Part of a small language model's weights.
Size: 14 layers, width 256, 6 heads of 64, MLP 320 SwiGLU, vocabulary 4582, 10.1M parameters.
Training: a variant of Adam for these matrices, 529M tokens, 4037 steps.
Each number is 128 + 32 x the weight over its row's rms, rounded and kept within 0 to 255. Layers, rows and columns count from 0. Numbers have three digits each. The size before them is the row's rms in percent of the matrix's.

# layer 6 attention output (transposed), 384x256, rms 0.0338, rows 249-326, columns 192-223
097:129162119125131174035106125110141144185179123146122120146126084166110090071140121128186102144164
088:132100152069157137150167209140172117166171138092113135114160125165146120087104171163041065163138
084:186194095200136133119110098066124092121178140126144134139086126089122065141189140144122154186078
088:083148164067168075145158117152098101122116130052105121136119133116135135158045181130101136126093
099:148147161077182145085063117089134126162174161117146130135160103210106073114148166102125143132137
087:109106072135112117167106181114190162058194094128113154153165120100157104058127124097176170146143
088:121157097201139107132124145090112079103116156151102119107145106154066113086119156128126140096134
109:131142157065153137114136182121129130086142095137119155170201143097160142174049163120164165113136
111:103135095087095093163166132117150134123197127152065150100137148110171128109174092153142112092146
103:119136141135129088071114110129111103184152104055142111141120112146111113135173113106134145087118
111:129138130136160056131151132136120118131146160157103104153117111124107089119190117125136112164094
114:130141133074145130080124108131127101129149144127127150110096070131126135113102136100128093073120
104:125127125109108132114081134155070092126104115115160100129100146155104121104123119091123158134135
117:152184120153121136120124134099114093087125098150106165147196130181156188103131130096053056155132
115:094122138070159094115137167121097120119115090193153114130111086119133161122129141151128075151148
107:108126192106140125111138076199138129158168111150100138118155074153120118120097110106124070046146
111:112147127119142063164113098151146167130168157123142087142091122102097149105127133074116190110104
109:082123132156108165115111137111147122158111065111138121134086130126130126158125127135130095106078
111:132119081133106113109162145106115209106126120169135152165166159148106110117147083140093094110131
110:136109171150067126093110101180156139161014116149149067163060129169116145154143099125132113158102
106:155096127132085140123119066137114100172187131147147174108130143129103079115212189167106151095142
111:138128156122085096197122078095165112201116057087142143128151172077102170123182104144102099108068
103:148119080100134113117160133171082101109153104084122122157092124168104098156107169093156196122137
113:108139118108117110140169128139138076080147123103117122065103113195164138122132154157134108138102
109:114155086116078124160102175061099135144177120158123126150101143142120096164081165142181153134153
107:122176134152150117105126114136181078136129116150161158145154178134134122124158112166093079105118
106:136114141173151123132156165119167074170168144123090107133151103159147135123107133074112177167146
117:153137144178105150133156078080186075166154120103133142095060169112062128096138104121131136107108
106:104140113087187113121106130103109088059075126120157139153059049178103133086125130072153099124128
107:167168113114169087165119159131117085138131111083111080171096080111130110102106035128146091135152
101:094134150125063119142145121156130101138112129165113108089139138071128136185141159138130140159102
107:118090099161107153132157126128150129104073101035101069106119096146104115090191134154129198153148
109:134099142172167154143151157133148118117126116065112157123125215134138148153145103095143171135117
108:117117146120083143140169162128178081116092125154081138113154180122140159115159155163115139130139
108:108095116146126151122150144101144090136142092116135148114097197124173103185115131122093103137204
107:104100121131087164171135119135146116079118147185130125118099218153133148110165150155132083132161
106:144091138172138130136111156057146149114133117108122120144096141125131158091072153157165138143104
109:139139151129104099152065128098120095172129173126131133124113147150084133109090138148103116146147
106:097114136042148144135113092150162114143121131185140182168165129123150153183092130107101084143087
115:156128085141132087114080109144124101052075164146142142145097056164154105134121091140141116137086
111:164151099182149177218160114120111141192174148121071100069116132170109094121143145159128102201131
109:127159159115174174180135145136165128172125110117172138177059143177122098175164086137152128130117
111:140120104140138134119146104142112089112155072107101157135119157147117155121119113079121161154126
109:115090139126078154148154156030175132112154162126112114151125178092127099129077118201132095124141
120:134115113158072107117144074144064136119108137093129124098068132134102112097127083107190087114119
107:147136144161184117133100183080147175167116178101133144155121167157144112159123109109139112134153
115:144112091149151177118081171103060158067082131140157134131180102097123093127107172168160149108111
105:152085124136150161155126146107109099106074134109180155172106168155114149137142101116120134193167
110:146182140075168071105144189118118141119124176114090162154145049181158116169088085139142103074120
100:079172094118148176143178120198149123152091134078112136126136127123118124130146138176112114133141
115:102101111135109172139102115163128107139118079120177134074123150098053170110150192108118128151119
111:136093152132121186155150153159117168100073091147169174141138125114112051102116123104181161098057
132:142114093190148125141143088129097142131149122126130084116174113128150092091121100165097210138146
112:162115087106144112148140143125118190107117103140065164165145102176134174115078115143135109148139
111:132166124106121153157190240138056128076149105168117114126170124128150147156147175115104223145113
116:140072136127102126170150036189099178131184155142152140139124115094130125085122127140151160149119
113:160078130143120128116132109120131112108219138088097093083131161071157150137087142149075160108167
113:083086119165130152059127142145113121087117135152102144096192145104125189124094135135073091120170
107:095091158079156156111071132118156122119118139154155123183150142125148152214145122114193082108155
108:147184143079128149082159193073135089090096149112088156116125122133167132105095139172162109066112
107:162050112195088099167151116133128147144098102103149189083113159142092135128075158099148143132174
106:097082097093139135158117065102106116086146159111143135072126156154074134068155118123099120141102
114:159085125146106158120088109077138108153120092090159064144130133129154105175091154105095189111164
111:108097115122114128123115117158103113115119098130122094103066126084039140076132139065121130203124
114:145046121101141103174110117101076151145170134143122129114146135097077057167122104119160101116083
110:131134135165107168162121131163115165100094133105141071129129141103084161088202138127122147179133
099:112132132129147156067106103134097085174090134128128127121070121105136117147134125127158097119067
107:123138100108132176112086127090156098119102134120136132121104111100130102114160079136150168154138
102:094096142135088108087107164145102176179141089093091101117111098134113143193194139201177126074175
104:131108150155146124066127085154143121146086128180128102072134060116091205108107123127111074138155
112:134105064165091116121134053152109151120166117117146102092145182060134159166093148133120108088121
118:102131177087109119073120158173124215152133167184110122081116119115111118154137154159152125145125
124:127161115112185129097119115155124104175138119156107156160145099098169149146143149150143112127143
121:125167121119092099173142091129124164133179093153119112112101152100100120119086098129040044148175
115:178173103104128115109137150067140161120138139120106089154164135154115154171123145188117213106157
109:139126107113077133181155150111144159164123104170052157153083125093145124134110145144142038089174
108:145089117141138160144161144123123100099125084179117095174162164185134099132226155146194165123154
119:114180129108059141159180207134136108122139102127100131083161209102162141164102245151157098123149
# layer 6 attention value, 384x256, rms 0.0392, rows 250-326, columns 192-223
086:122144139133085173100087086163076136108121125152125168037116087100161112121168066107136169140151
089:091122208130154142133110203097157164130134118091095123124114114218133142125143105145084127063124
085:171072096131052140135125144139110216092132203146102137047171151122173164121129145119088153093167
095:063124114130116101155163236145150138112186110105137110110109100116090140155159120167123140088150
089:121111183112142128150103082124101159169051076107143144129124127091082149200126095134130120174119
092:112114149107135152101104149140096067096176153128092057140078135108139156108209111156135133087131
109:090158110133128135104125075083143155173049120127143100154184130143120167114098154122105113195145
109:153166072115165109162181067129184179117196147146124141179162123146083145094135100117118119128169
106:085168084151121124078170152089090141106112169144138072163086186134125113139142141119117173166120
110:076132217143100133095165052119139195158203131102085102145088133112140170156143116123138111149095
116:134153168110091144159156157107099064137126145140134080143089133096135152140146183099100171107182
100:167123122124159134136135132173101146118059117153100158142164145113121153133158116178106152084062
113:110101080125159131102155159133143128186144112139109155231116115167127123151139103066129137149144
110:096110088156095199167124071095132138143109151102139070164112134106111226126106095162096130206047
107:125119132182169211159130112130138123089147178142087101148161141087117173103069134102082130084081
107:138129130119105119102098152113160131111174130075194130144156084134112131161108118155115127138136
111:108152072162147079124130154154147065131111081125172139106121109077178118092073111147094109049157
101:096082109140152105160145131120117106111096128146170130196140090115154121142130132184166160157153
111:121090100142117146162102130126100124138178065135074124088125086113048090097117135097174114165152
104:124113109137209100099136142123095174100139141084135165144103148116172062176107137109180119154122
109:044092072145081125130098142147096134094162124131120101129081172104178120152069151110162141155128
100:122156153143151045087137117088088164076087104142115083095165200131094096158109113130099149109143
120:094143134112141087111112165138128105116164154200142107138148162171114105092139113115090140080087
103:091169162114092109113152158128112109200125113089128170136132146099138160138100141072100160144103
105:129111141177112134111131141110120116082175138144203140091098135147107148147165094118142153165133
104:084115118143150084164165188136129177117103190117189181167102205136184138155129139118134118104140
119:152143098116182081143159135157128097117098132151146122136145162114156146147155144087100117125127
102:115083172128187079110114142111120155142121150185116118088140112127124108125092103106163105107114
101:100130123140119137196154151087108121075076158141136105095092118156142202167146148109089121102175
097:173195155145063114110049118116130119207144126116071092113122106131148124158139142174075094077132
109:170135093103153078185068127150147122115102095133155163123107158121106100127119090162149114068149
110:131122127091148109161227181108159106129124087158173074167097099132112057136128176125124170078172
103:129144092163147137179095129186119142137142102158140040164091132124178113124148164110152100142109
110:120191052113173132181158125084170164104096154146109046114092111107181155132134074120148155097102
105:149122158106179112147090180141131180161128148116119139074106120157127121058116080116120092049135
102:078128169147130127113062140115143130176096088215134098179124151129139141082151137087105155120145
106:124171153133135153083129126128058168129174159145117151123096137135188134129165114115120150126105
112:087098210171140150119093161128153129116175131157128193091106143145158156161135108147067139117126
112:127116113137144082117140190097131138110208086075135146076150091108089104118109091180166129092173
104:156180155093151134101152141146156132138127132124142195054175171166138127090135131121135149149109
110:118118168137088141161110069119168051138076126179190142111159095075067120132107096142171167128131
114:099117117137153068122142076176096155169078143134137079146145163114115113111106155110088118077087
108:134109105128100133144138132109122186201093129186121229131110109151141146182163147098148166197127
113:100104080103163113141120087126123099150119101119102081103116082134110120149088140084151084118108
101:097095191121066130133110070116169110130080138161144165087133048145115107110143112070198156139073
112:141148093108127088130145122106105071159119091120122169132144106131082119084113146123086191141116
103:047139103106121100195127079143162088101101142195101152171125131126141086103117150104152085112133
107:108186144126065117108100110124124085118173099137104219139142136109080078100164137101142104196148
096:150094160117148080144130108159126157104103157132173131171076129146086104151090130118100103163145
111:148117165148189074171098185155175132021069123096141099125110127162134116066130098153130166068063
110:085119099141128132143108137114134128106096065169082145107100077154156129119112109119163115108159
123:187212142092111105113155186156142109169127117127149148107163136155020126211154126147173145164098
108:158087180162089133155092108070113173072118109170036210106152150115106117055115161089186176067165
108:106093079122154125127137110106165162181088093153117141125139157154102123155088115175070182133058
106:143097144112173092095141141090130085114094106193127177157138110146114103190147154137156097125151
112:119125101163178155107125128112135138144139114117090049110187104115159060141140166145119165131089
108:136143144104167116138156121156136143128107119063181082146119152151103076123152086138068109087208
102:114164088152097186191143140110136133111149177092182115120131170164135144140124130119129110112159
105:141145155090067149143094085150099114126123068118123137135129177149123127134100148110156150109128
106:137092150083130119136198117123110160043066126133107173150075213152126117077124108078152123146093
103:133101150157185118093132224174116083149112180147133205150107160107134109171128127121063118110081
109:093160094133106145045141124161125144109116096122117152087126048082181128081126070155070112067135
114:128113160148155155178153131100134101120129159130092092151092121095132126148113121120131108155079
114:177145160158151156065129169120120085133150125083084143084109156104116167145136089097114097089102
108:134132155142116115154050109178161099104102128142126166128148095145063107109097088144109088100124
099:143170143144126161140103150108095093121111145154184121163090156095139176070119101108167154122126
106:118101137115109159118121162127166100128119110150156199076091130160125141146104108126096100074090
102:089146117099174171064086081119091132090178111200110085123123150095104181122107154089164154130159
100:158140177133132152161111082166137134103128150165177084137152204098124124124153151062074116185175
107:166177144140154150095174151122107185096135125070194125186134135118096121180163119140099097134070
115:097076143112115126105210104177104131161174128105072143075087157106113148134158099141158096149042
113:165148086129078119110150089153131155086148144145103159122166132104129138108137078132107164163184
115:155090157115142185121158067131141132144180065174162106133082168149130135152100097131139121114093
110:174115091103096148164097098183167150145083086114076121135173178134100172129155116136141130084112
109:135170107127112134087106145171158107155188101096110132070144148120171128204101085139122073110124
108:134144117140088109105070121170118118123177143206120177119115103106132136143201166093139133132159
122:178148111153082140067117153119165162149165092088161160122116145067176137128132167174148144046144
# layer 6 attention query, 384x256, rms 0.0634, rows 256-383, columns 192-223
111:163099124145156138135125117130141096161134066081077118090093129131119141103144175177081077125135
114:048178126123162097126100141111130131125124158176182128140156122142121086127156126129126147079129
117:104148153138151180131127136088142103121091134148135078134212144138117085143155172102121174144123
106:167131163126112082179116145158144103137108077078116120162074135171140129119130143128091154091117
105:125144097151093099160141102142157149118154138076104127129071111161112193145117139152124112118141
091:136069122110116123074166093179148157166156151123105122099081083079130154122093075149177095141119
104:151100115124140125137121101204163122122150126107097106135076085114116162121133171149136088107124
099:102126110094147081113151141150119141131179132130149149132067090103142168108103126172144099106134
109:082128166145141136144140133080127089127119140146156133148142187157167089161147106095155181132120
114:184080095151157104111121141190128150198108157142099119098093097138082145104117134138152074126120
082:173134114157148103140137167065105083113143122119130159154059097207168149108137123174066127063121
114:090137209163163098132108111131103100120138130079174119159131110150163077081100138110089167116141
079:156137184166146126083123168067074067155154120123151115143134160184135085126146106123061146097152
099:120107153098102159165173114141168113071105083098132146107121150133105133160172119085139133137140
106:119119112131112101117089098206155191144115127106114108137066119068063162097147087126154115150130
084:056146128134080131139140078103178155116096153146082098155146154076094167111137112131201119202118
083:113069092106114105121169105146143129151101140114192150140107125125123157210174058199115084105120
112:173151107091091182042092109145192132175041102119128123126157126123091151152094063117138152084193
112:143080116158165135102138151127050077139145147123113133125121152175126119100134170106106160129103
134:169141119063100087156100161143165148131074089091066105150110124113075138103131078156117131137132
117:176140088158205138103170154129130138116125133133096025104064136131197082080117122163127131127112
108:116070109131146108098120148123130100192112073149141070140143154144098104118088062125091119188075
101:170105109125119161126111103116130119071049198192143195105144128117129084138184116119099091176095
101:125159108137076111133158077128097135131178126106109065117152098117176171137103098183135138095133
106:100127141161179057169172130135117148060171181119174121140096113131156162169115188112101111138142
112:166101136093174062187084141154108141128115100163112085143160104132100098076118114130153145132111
087:135117127151186090138109172147078125127135112120130131140137121164123117123150155118125128119081
122:106161109130124195086151152092103159132117124126137095058125165124152184157130114127153126137165
111:131112086157189091172110181080124158065127100083144076140146134152145143098060156198115114113104
105:119181123130105174120122111080176164113084149097155098110212188117047077118127089124117176130134
109:154051110090199130101103141178148121141091098108102093099129199133143116097119125144108160101070
114:087115091130136054159149152133113121148116144139100117135080146137139139098096149152098124162168
118:075144129169137150133117128076116145176093117161137099121178139118120120114177175097140134158089
111:143129110102126065116154147142103150110184157116140121153063106082105128093079094125176110154145
097:117129109108113153097145136138113192156144171173163119123154117086117112114094057111186131133147
111:124125143156125160125099119087139107132110122140139114138201156136134085109138137119110179142120
103:150123157138135145164134106079130057114072116147154145155172158199151148194129121086093186102111
127:145100098151139078135133128135106095110144173088089101134070116136088167119133166188085064121061
089:095142162154121108131127129076143111100107100120185162163163176192154101164126094058088170080172
104:154110119135114089104111106166113146155152116100066109140068089119062142100109165147145096112127
076:097075108126080087112133100162105192202173108122111110170087107103062160114101129179171074133083
076:116160126136136160138117129074148136076107172176191132128151156207172138147152133088112147134181
106:091103160130128127149130131105109088127106105103156152133175202147143088162128138101091229094157
081:114115119150113106124118107164160131156120133138058135133096052102050134084138125178172091196101
102:110158120114100126158142116055110109132146134118172144130198168172147088170162159090118176078094
114:116164150114129159078131110115096121123139099029157124095076106096163127092094136156168143125156
083:136155168147138148125176152140129078055162103111158113114138171183135060138144140095119146116149
124:126146099097127110130129125173187166142109162151107136149101092108141149123108114154169092125157
135:110103158161115198123128127104121100125108129154169166086190178137151063169164169076135168107142
102:095189150138123139161144139095115200072155099039183098140170132165142122134138170133110161133112
089:073138125128140145119159091104107120095102131104132135077095119101141141117094162116118130168154
090:073160095152181156131135091128134120092142103049150064100130139089138126132150059165102145154149
110:204064159113146148085118129179128018191094081126108125132115113167151137103169121086165142095091
111:123066115132140106169140141062094091125162093155102151149175124127166174134108179160142137097096
107:140113196094146159080097094186139102199120102186140197105154138136129080111151124064178165099104
104:153159119150136099087113135120158164100129131121107142128095178132105146149140088121164137071115
096:119151159151109070176138156098171173075093117133118156155121144099127142109069094112195142120182
109:132172144179148100109080113129142150117150175122151117139151138128099097087157131212127160166170
101:116093094123097141145167119139101160105140110199076145161188125161094158103166215092107080134093
097:126123095091118140154134144104095156186143138189155146175157058173117158121146149093162146143101
117:175177109136120136128118174136105166151137194174129100133155096144127133128054151100104123122204
111:134123106113144188093119107072119135128153163095122138136155207110118140190117156162135137103130
104:123130100102137149102173121159134118147177102103157137170091050137171176115082149114151071133107
092:113087142118151135137155128153166095138133077098124126101120136133134122125137158095140098078138
089:156144136137071065159112102141089178132142129164131112181137164131175158162104083135100091118160
090:097099157122115121158128090150117167131150095152143088182138131092125144155151199164141099165115
106:106129107103072148116121095134120129146170102142136072130103072082180136118117169151147064146138
094:145109138061086117079123085157122157167090114136130144128092077087071110126084113153174090145089
103:093105134150137144166062102105114123105112124155100130109190198120119094096201115126127150184086
097:113107110141146123170084089167173133126132117185173066100125086083108104078132119147142057129065
095:143136111081111152128143103203132189173089098175089102111133122064127125090076092204156060139142
085:131118184147092088154120144061109042099169120109107116125117114213195124159136139105081170113132
076:160127083185129155112154118055112117126163126125054148123164151206170139104137156124132128111160
103:093077132090198135093142094168169134095094152133149125115097073116066083145132083133167086138027
082:101142112103168134145132089164107139180121168143148120151108094101109127068133136129168115106105
103:165127141145101116146151134057075081125144151140094171068142202203156122140122141125106161096074
103:107119116114152142111143071111149170172086112132105103175154069073090119106112035102134096171173
104:093156152174157094141088100177073143088162173075157166144152096187057088126133141094066128128080
102:083128160139181136129126140121145128126143167158111116106180107127134155102138117174140138135140
076:112124047149127159096105105154114137086098145224138124140135150079110127097163104157178105144112
066:098160118182142072096122138128170144151117155101217087145136104117105133162108083152171110190133
199:122093108189136131123126183100056135077175158178127128130143160141102085115143155114106158134136
106:132139139169112139090106112141166154173073144151142123067119137149153113114113128168139121067120
109:207183122131220099148125150105071134095140118094122059045103127135150100157128075133131138103103
109:124087140124148124154102130153130141141107112104076140078124152124074148098132180078128121137082
124:100162128165130132141186141175146130095169107138165177130142141120224175136111167134124135095165
104:133046118138097043163118095105168103186146082170165142134158101109157102165133147163124076084106
092:121141145133139153102137083120108106131094112119126130106170107119095158101147100088110140207064
105:152184180087180157143132130108106115126099150131134159163200120128133166159100144133129155138123
101:103086200105123120182149105132160130136113105098125100104125097108173165202082122103127130111111
106:163134120128135134133166088163139076123063096108133175097164053127171134121115115166137154078075
102:153092142130148066133110113088120139135046157118159091141116073086179095102084137148127190107165
104:053187078148137145137139135092102074085226106099136097218148147133197166134194153124077127149117
106:137131134115115102144140169152138124142125113181225065119144093112173107157125198159104097051159
112:089127119139113110098130119083107095062111192082176136101135090131092181086163104181155121127080
109:176132136087053128073123160117125124187096147112128098119089147101086118172121101095118112121140
174:183132094097087138133126112148145127144107099108118142156117091120105136129062084138145116098145
128:178150129094097109106121118148125154161094124116135118169104099095108135122053079158152064091149
121:159154108100108120121140109116164143135129132102119112162067074112111137150068062165135090133144
110:131133099125169130097133199124089095062155138075118149110148097166145113172127124109116143095145
111:120109132113109134127107103150145178196099083190112110144141153040111138058077116141171093158122
102:142091129088175121105134132178158145155084156150121162131101066047091136105100081162171065132119
099:132165139155170101132172139130112082146123110053187139134087109149132155133098084153113181023107
108:116133110166091118160122100089126140146092162138113136133163181128154116085125171118113134152153
121:101146138162127114137110155128087133098123160138118142144152186166161162120144170100100182131132
095:148151122124168117113087153129079108091140116073168096113140107190140082115126195103157150128088
115:108159163090123165113118136166183144154109089122161122126084085112109118100102094189134102157111
087:143138119169140116143091127203130174075116170150145102101097066152094103103137172139136140152037
085:214085065169143151098127170122174139075198073132095150099141133161125144140153140152165161152130
101:134079098151147138130138107123133104086121193151137168118143132111068114096118166125145127190147
114:118163091139113161155146159132164152118144141137081117178163099099091116168100115152146144107148
115:117199110098141159113122159143158183112100119154144110118146079099174145199140107178143110140135
268:149149109058098136118139104175187164143106101120106108146098085070126174135097087156149110155139
079:115142149141160109114102164093123111108168124123116179139169141140133098147194143079110165136126
098:052144113146150163217124171090153132110120137174136158061170117137135096089113162139134141097091
120:154136139092113134121153092153168155108114130138172092118160099141096109153118151119137089104117
106:102138112059043126103083160095085098142133092141150112108103087086145103111125227193138142150051
098:141205165139076210125137102158096116136143098116166101183137154154174140158114184170078140171213
105:116106189165154119158157083092071077139116109133112171128166133102133167120112142132117114086153
097:121119124120158161126214122116100174112172143153096118119172140128124161120131132145143162135197
099:140117088172158120124081149111119096107142143194241151093137104149135089103162114182142048133129
102:078186130102103138201189154105086074141125239110163091158102086139213151130093209141082136173179
087:107093153128129060158103111194140113098144189131153118096085122110143094087087084134183048167121
093:087135187139153098133156127167111170087106130114104150089132137143129158110140138065021120189125
102:137180218121143105115157123159128128068021158115172118122146129165153122163120157149139141168116
106:135145066119188125135210161185134159059162132193113112197125085127043137118148114136100097097126
113:103110093147195141110040115093126143133102159083141124112133075083063124142150108132164155103099
091:119137083133093151076074147089141149134118014144106151114085142182088151225130089152095148109104
# layer 6 attention key, 384x256, rms 0.0622, rows 256-383, columns 192-223
121:168127121051132170123109144159181180131098120156151151115101120108143131173095111141145133117150
111:091117149217121137134122130106067100072145155087106100128128119168124122081167152107118101146076
106:126115124193117130119198115094089110081177139080143105114110126139116164086149118118125083146111
099:143165125079139138131098133182147114102136092146136163147105108146106153195087120180183150152196
087:143167111069133142105093137172185154168081054145150070132119107109134114144089132183143151160145
118:151169101089139145108120146145187156144079146150096125186143147150097152154110099181152194153171
083:143148134069095179144090168147197146133127098149111091174138137111116131152081077171133166116186
125:127219149036107161132086124142132132138101137162150123119132149140141104141118103175133164136232
072:122116101222163120094150132101097125108173165115109138093099114112146111118132135076149105150103
070:117179112056113159180096101161150167127051111140188134156141095098119144088124162144147137113134
126:083099142137159113168164070129041130059144133157144139123141096207164107158173168089085079142080
066:109134124190198136128180089141075184108154161120140200036127124153113113137194092064089129125171
114:119081127195152094131169117106079136104147147132123157094112112163142128094194140108079079145109
110:139111147145120109066153152123134122091174154096190094145131174178120120165145140129090126135095
062:125130070105134102191101098122196106168071129138183100138191173065070134163112149192130173127146
136:134143119073111127107079133140182132165091079142146133142115101057115148158089107198178136120141
126:077109119225137134144172121062091097082159165142141117112109170154152114118186157061095140121116
095:118132150178156125164151144053099113138158169094142059139139214134109175077149199092115156119109
061:135112109081182106156164092181136158166117100130054111142148037175089091094086137116132054156200
074:114134146177110135161154150110120065091111097088117105065160175131092124128098150113138178122119
110:110141158100113098117092162127118196125162141117181184144139090135139136114126049174124105128147
111:047125134156099133090125120151106130113136115176105228071123145134110097157159085079098146132159
102:135127141132159122195122093164106089142158144166135068232100153166121158090117144118132109036096
115:144148115126130116121083118071116123168105170043123142129107151126064071039130183161172092185107
102:116127143104127150126156106098131137144137123161110137121087103104182103173088130155160075147154
118:182144124105142150113076123213160084119111106146124181072142161137102084122167143117144174113128
092:163078082131198140124097135181136161139095082123052140086114047143129090117121095150138125109127
113:160109153140179146162106147120188129135126143112156086151105123106139125060127126162137088235085
125:147082166146121143102109190116051067112070151173147119114159105149148115129146103116112096104081
102:138127117164126145143130144156132100147135165138146100136171200086133153061153148083150138089059
111:111081098143141098151116081199132104128143125160071147080141134166047138109147082115101118115123
118:109139110117107156130134118153133084140084136137161164110144089069119098088154161115154136179136
119:104096115159142096128160088135092128147156151126135149068129090142126136097136104127123090138139
105:109132138107148104127102148095138120158070138134156104121131152110136096148162166126049123078139
097:127115131194147099136130128089123129146145168114141092121108176119110114151195144098092118121058
108:098086151208132115132170137107077132118161151075130122110100116151099156095161149127128093135104
119:094121135167118132118142133106084141070146139129117114144096066161118158098129125134168101190071
088:152092115090127152164102102175208106172101069154084117148158102112117114139090102138161111075158
109:124113119176116089117179172090063136042147173120118132093127129160151138136164106106083093127108
085:134157117075126151164078117138168163168096065146136120135181089106104120138098103171131161123184
116:132158089107157183132036124105216160170087114145092150112167100115084079133104125162190169138190
111:116115127213140089128161140079085094120154178126142124081089128156179129094171134094108078146057
078:114105116208137107113199129103099092070147155073106177052134115145119126145157180095117123137103
110:108153103079106151098082118152202147128115089140158137140114113113103160174090080172167180119168
072:116140116176159096106205140077060163103197136169128134085086103225181128107140167083127115139138
101:119146199146129108047115174157109105137169185113145116127180132157114185128144145152125100141145
120:104102154199113070107198117055095102128141207106157161104122134122120116128180173039129132112083
057:114129130093110136118097151121138082113088158087153151139136127103158134153120116169144187086176
072:128069123200151091073187154115084104120190167128125091160115164140146120091130116064124133113095
099:102069170177191125112199133108077142155082158119121158110145184138143101076164165046146115121090
141:137136149019109148107113111171160157156133129130105141159120113092100149130097066184157112136152
126:109104148225166112119116158050069072106137134120138145091140186123159109142172144112063106134101
113:087125146104143065155137117123140144118149114110125099132108110155058160142139118148127169086144
107:214125143091161173137085207128136141072109157161133071156114097142152128173148157159194122144074
121:136133112073176041075133123139123103153186091064130129162138135163056144146108114129120144101146
106:135146109099095150138155193107134150137116138094098107110146105162158163103141140135049135122112
090:112117119131099117112120170121070045119097161142176174127126126142198132104128133135140139165055
114:093112145156132146126117137124130126159112170135123199111161145082159134127122173128167135123084
102:161104153127146119190155093151127152146094055159104102222112082167139063112090121095140121149127
109:163189148083166119173115118113093047142104109182124154108134121170141052076108169091137151126130
119:140133136104091127165069150203080118150135105153136102136139140101144112050113169125173108163093
110:177125108068118134134086176125118117099104099079109142095200108095077163132110127151170120084094
108:154146161169157132116140142128110149127125141068152129142123077129071116159087133114106111120167
099:160140102126049116075099135131111149127143082120119133090105111163122098179153057141071129119182
132:090104157189162093139167128094116098089108167161124151103133166133129119103221170108083147145129
116:064100125204169136127157147064107096110134138160134124110131177160135101122193161111102159134124
122:115086153196156097141153135087110106120105157174135155097122175132126108128194194069111160122069
090:182145147090108083146129088128238108164130117113101151160161102136143179159086109188158143122138
096:096067107208151161090162180101061117078153135142148114105138153145124083137169139102121172128116
106:205153117124127138212075109131110164165127106124127118149141119120137180100117135144107146133118
085:166153119111133121155097123157175158164110129108153107136156113146133202136132093150143120108132
104:074093150163191113133179128077117104100184140129132153106098165143114103160123141064118108118093
124:102090113197167140111160148100054104144147131132138116072150132160150084131163203080146075159103
072:115163118090096059152126154138184129168093103131074096181095089070141121104069110149111138138132
136:146142101065103116124099129144211148135153087108085130155156117099126180130145108170143140140129
070:097107193250157123081141137123074137120131147127172163146111100114136098117166162127124140122157
069:107190123056084070193091150183125202089125126068118080136133145174127165151124112152156130119145
126:096106051174088134125156133108116073110154141186080159092153180168135081123123148137090119146148
110:109185140060055122144111098146135126146136094051116129171121094087145217136037122142103137130149
168:160171098102114124123081108171184172134081115115129081141132084080121154122113092150179131135139
288:152175128041086131150100098168193144144106111110109129164108093100124186140084075180132118128131
059:185145124110112076159082065133163166156152110151089103115093054072117140113084104120144114126113
122:185116130147154182100170166082098112122155092113176061173096107129144146164110127170131116147138
122:121115143079123115111062087167164153124113097142100093209144059115126150155078076172128122122128
113:138084156123173076118148133142076088090086128086115087078137154134147099103144118075175097127090
097:154207139053099162120093097181125110162087131136141149126082115087128195114124146145116097118192
108:115155128096158072196166144090120145081151152169110166106119151113146130105143152085111178105123
081:121090101095084084117144090169155099116110103101112132203091131154078097173136064157133107081152
107:098090197119037098138127196156170128125146105109198118125154107148095107159097093130131111110180
097:125089092158158151075159086144113093114148148118089174087116147188106070064199132086078151095143
099:078093145146078108113140114087138131094139121127203131130107144206095102132179161106084117138116
109:162142121119128140104101118163131130155216096175132122122108156103089077121136071137119161067119
107:110109136158127144131128079162134136135054142103117174047163158151123085160112131164125118091144
099:115133153144169120166163118110076106130145097177088167117175186169141108102097094122176133119160
115:105130133140125068162134137158099120155105123074114116127109097120084070205120150084109111130089
108:119192188141150150155107125140108145088100160159153117115172145137156149110154104088127134135152
143:172161117057077116144089084131178175184133078135093116154153122081134169122069112160158107133129
091:174141098108097103180100070094193180164175085150090117116131167118155186112162152186132149131133
094:190162142044108131179104087148167186172143128120090128130127113123164180102099126175172108108123
103:128181110044095112116137090149148134151068120138113129123111086132103142126069102164157086111093
101:125091113200142172093095173102115147132104114102166116118155142118106111154196128097113200126114
085:167158113091078130116078079144196118144131090106077108133144110120129172159080076169099119130141
102:131161181112137135170160124143131102115128143129151074110088099045158122066096150121162107126086
075:149094159183157161093134158091028107152193134122156123094150149131099107152168150074142124112137
068:140113133158159191116170144115057035079137100108131164091145164153133090106156154102143112118133
124:103096134191146137034145149114109111119143108156144155076108168126082108151092129084111086152123
064:137145101137120076161101068161180124104145105082144086176147128133134185172147104179140124142115
119:202161087082113138130105056104167121135104090161068121179107075091120158114075078168116097103164
118:135073140200142115111163176125044162107130187126116106098114130132132082135139188065100120114103
077:142147111073080187064091133128128186138122123144108151129118130129131119188141101121149146133145
097:073151097118071098121133150142150134089128172125066090151070111124157191102140102135062206174095
056:089077164112136101154099103082125071141145151112123140140119132117129185065107172124140148151129
043:105113102137152082152106103080130112087149150190119138068148153129167145146206174120127207113118
192:127162116027068120133119108145191173144101121098131125153133092114135159133086113182151124126143
084:155171135088144102103102148138146112117063136127155086175082105072185124131087089159206141110127
085:066119122205125104128142171067105119115167100155088134154129164205123135125142140077058144113120
114:121106105118156084109183110171104076175112082120141163185193118144130072073147130136122156102129
103:174136113130194110147068139136143191140136105137142087144139107104130121127097116179179072090145
094:170144111099132137139099109150157176094133104101082101136078102136122093118106114091140133093128
103:133134107153104116149075136153132151105154108104124125138087072121199170127111140116121118088131
108:138166086142123117168171107147138143122156148124071112110116159131077159201078079095085108158128
102:113104133155131139121120103123130166174095071128175161184164119142146116177124102120140099086160
092:126134111071153192102121082197121106205101099098086151138121117116113137171117104142068141166106
088:148142150065055145152107053126146076140135133146109154131129088098122123110100050146161124074113
094:187129140056140150164117088142155116174173143136137128142121139147126170158118060201161111086142
113:109121136107106184176110114092128108109106140129099133120177165143198168089157098090128133119153
112:123147107171132155104116122161114138126087118090097139176140142092069094055125174087111142144103
090:088147177127188085139140137083118079083119221159150118132140207133169075106134192079162118141138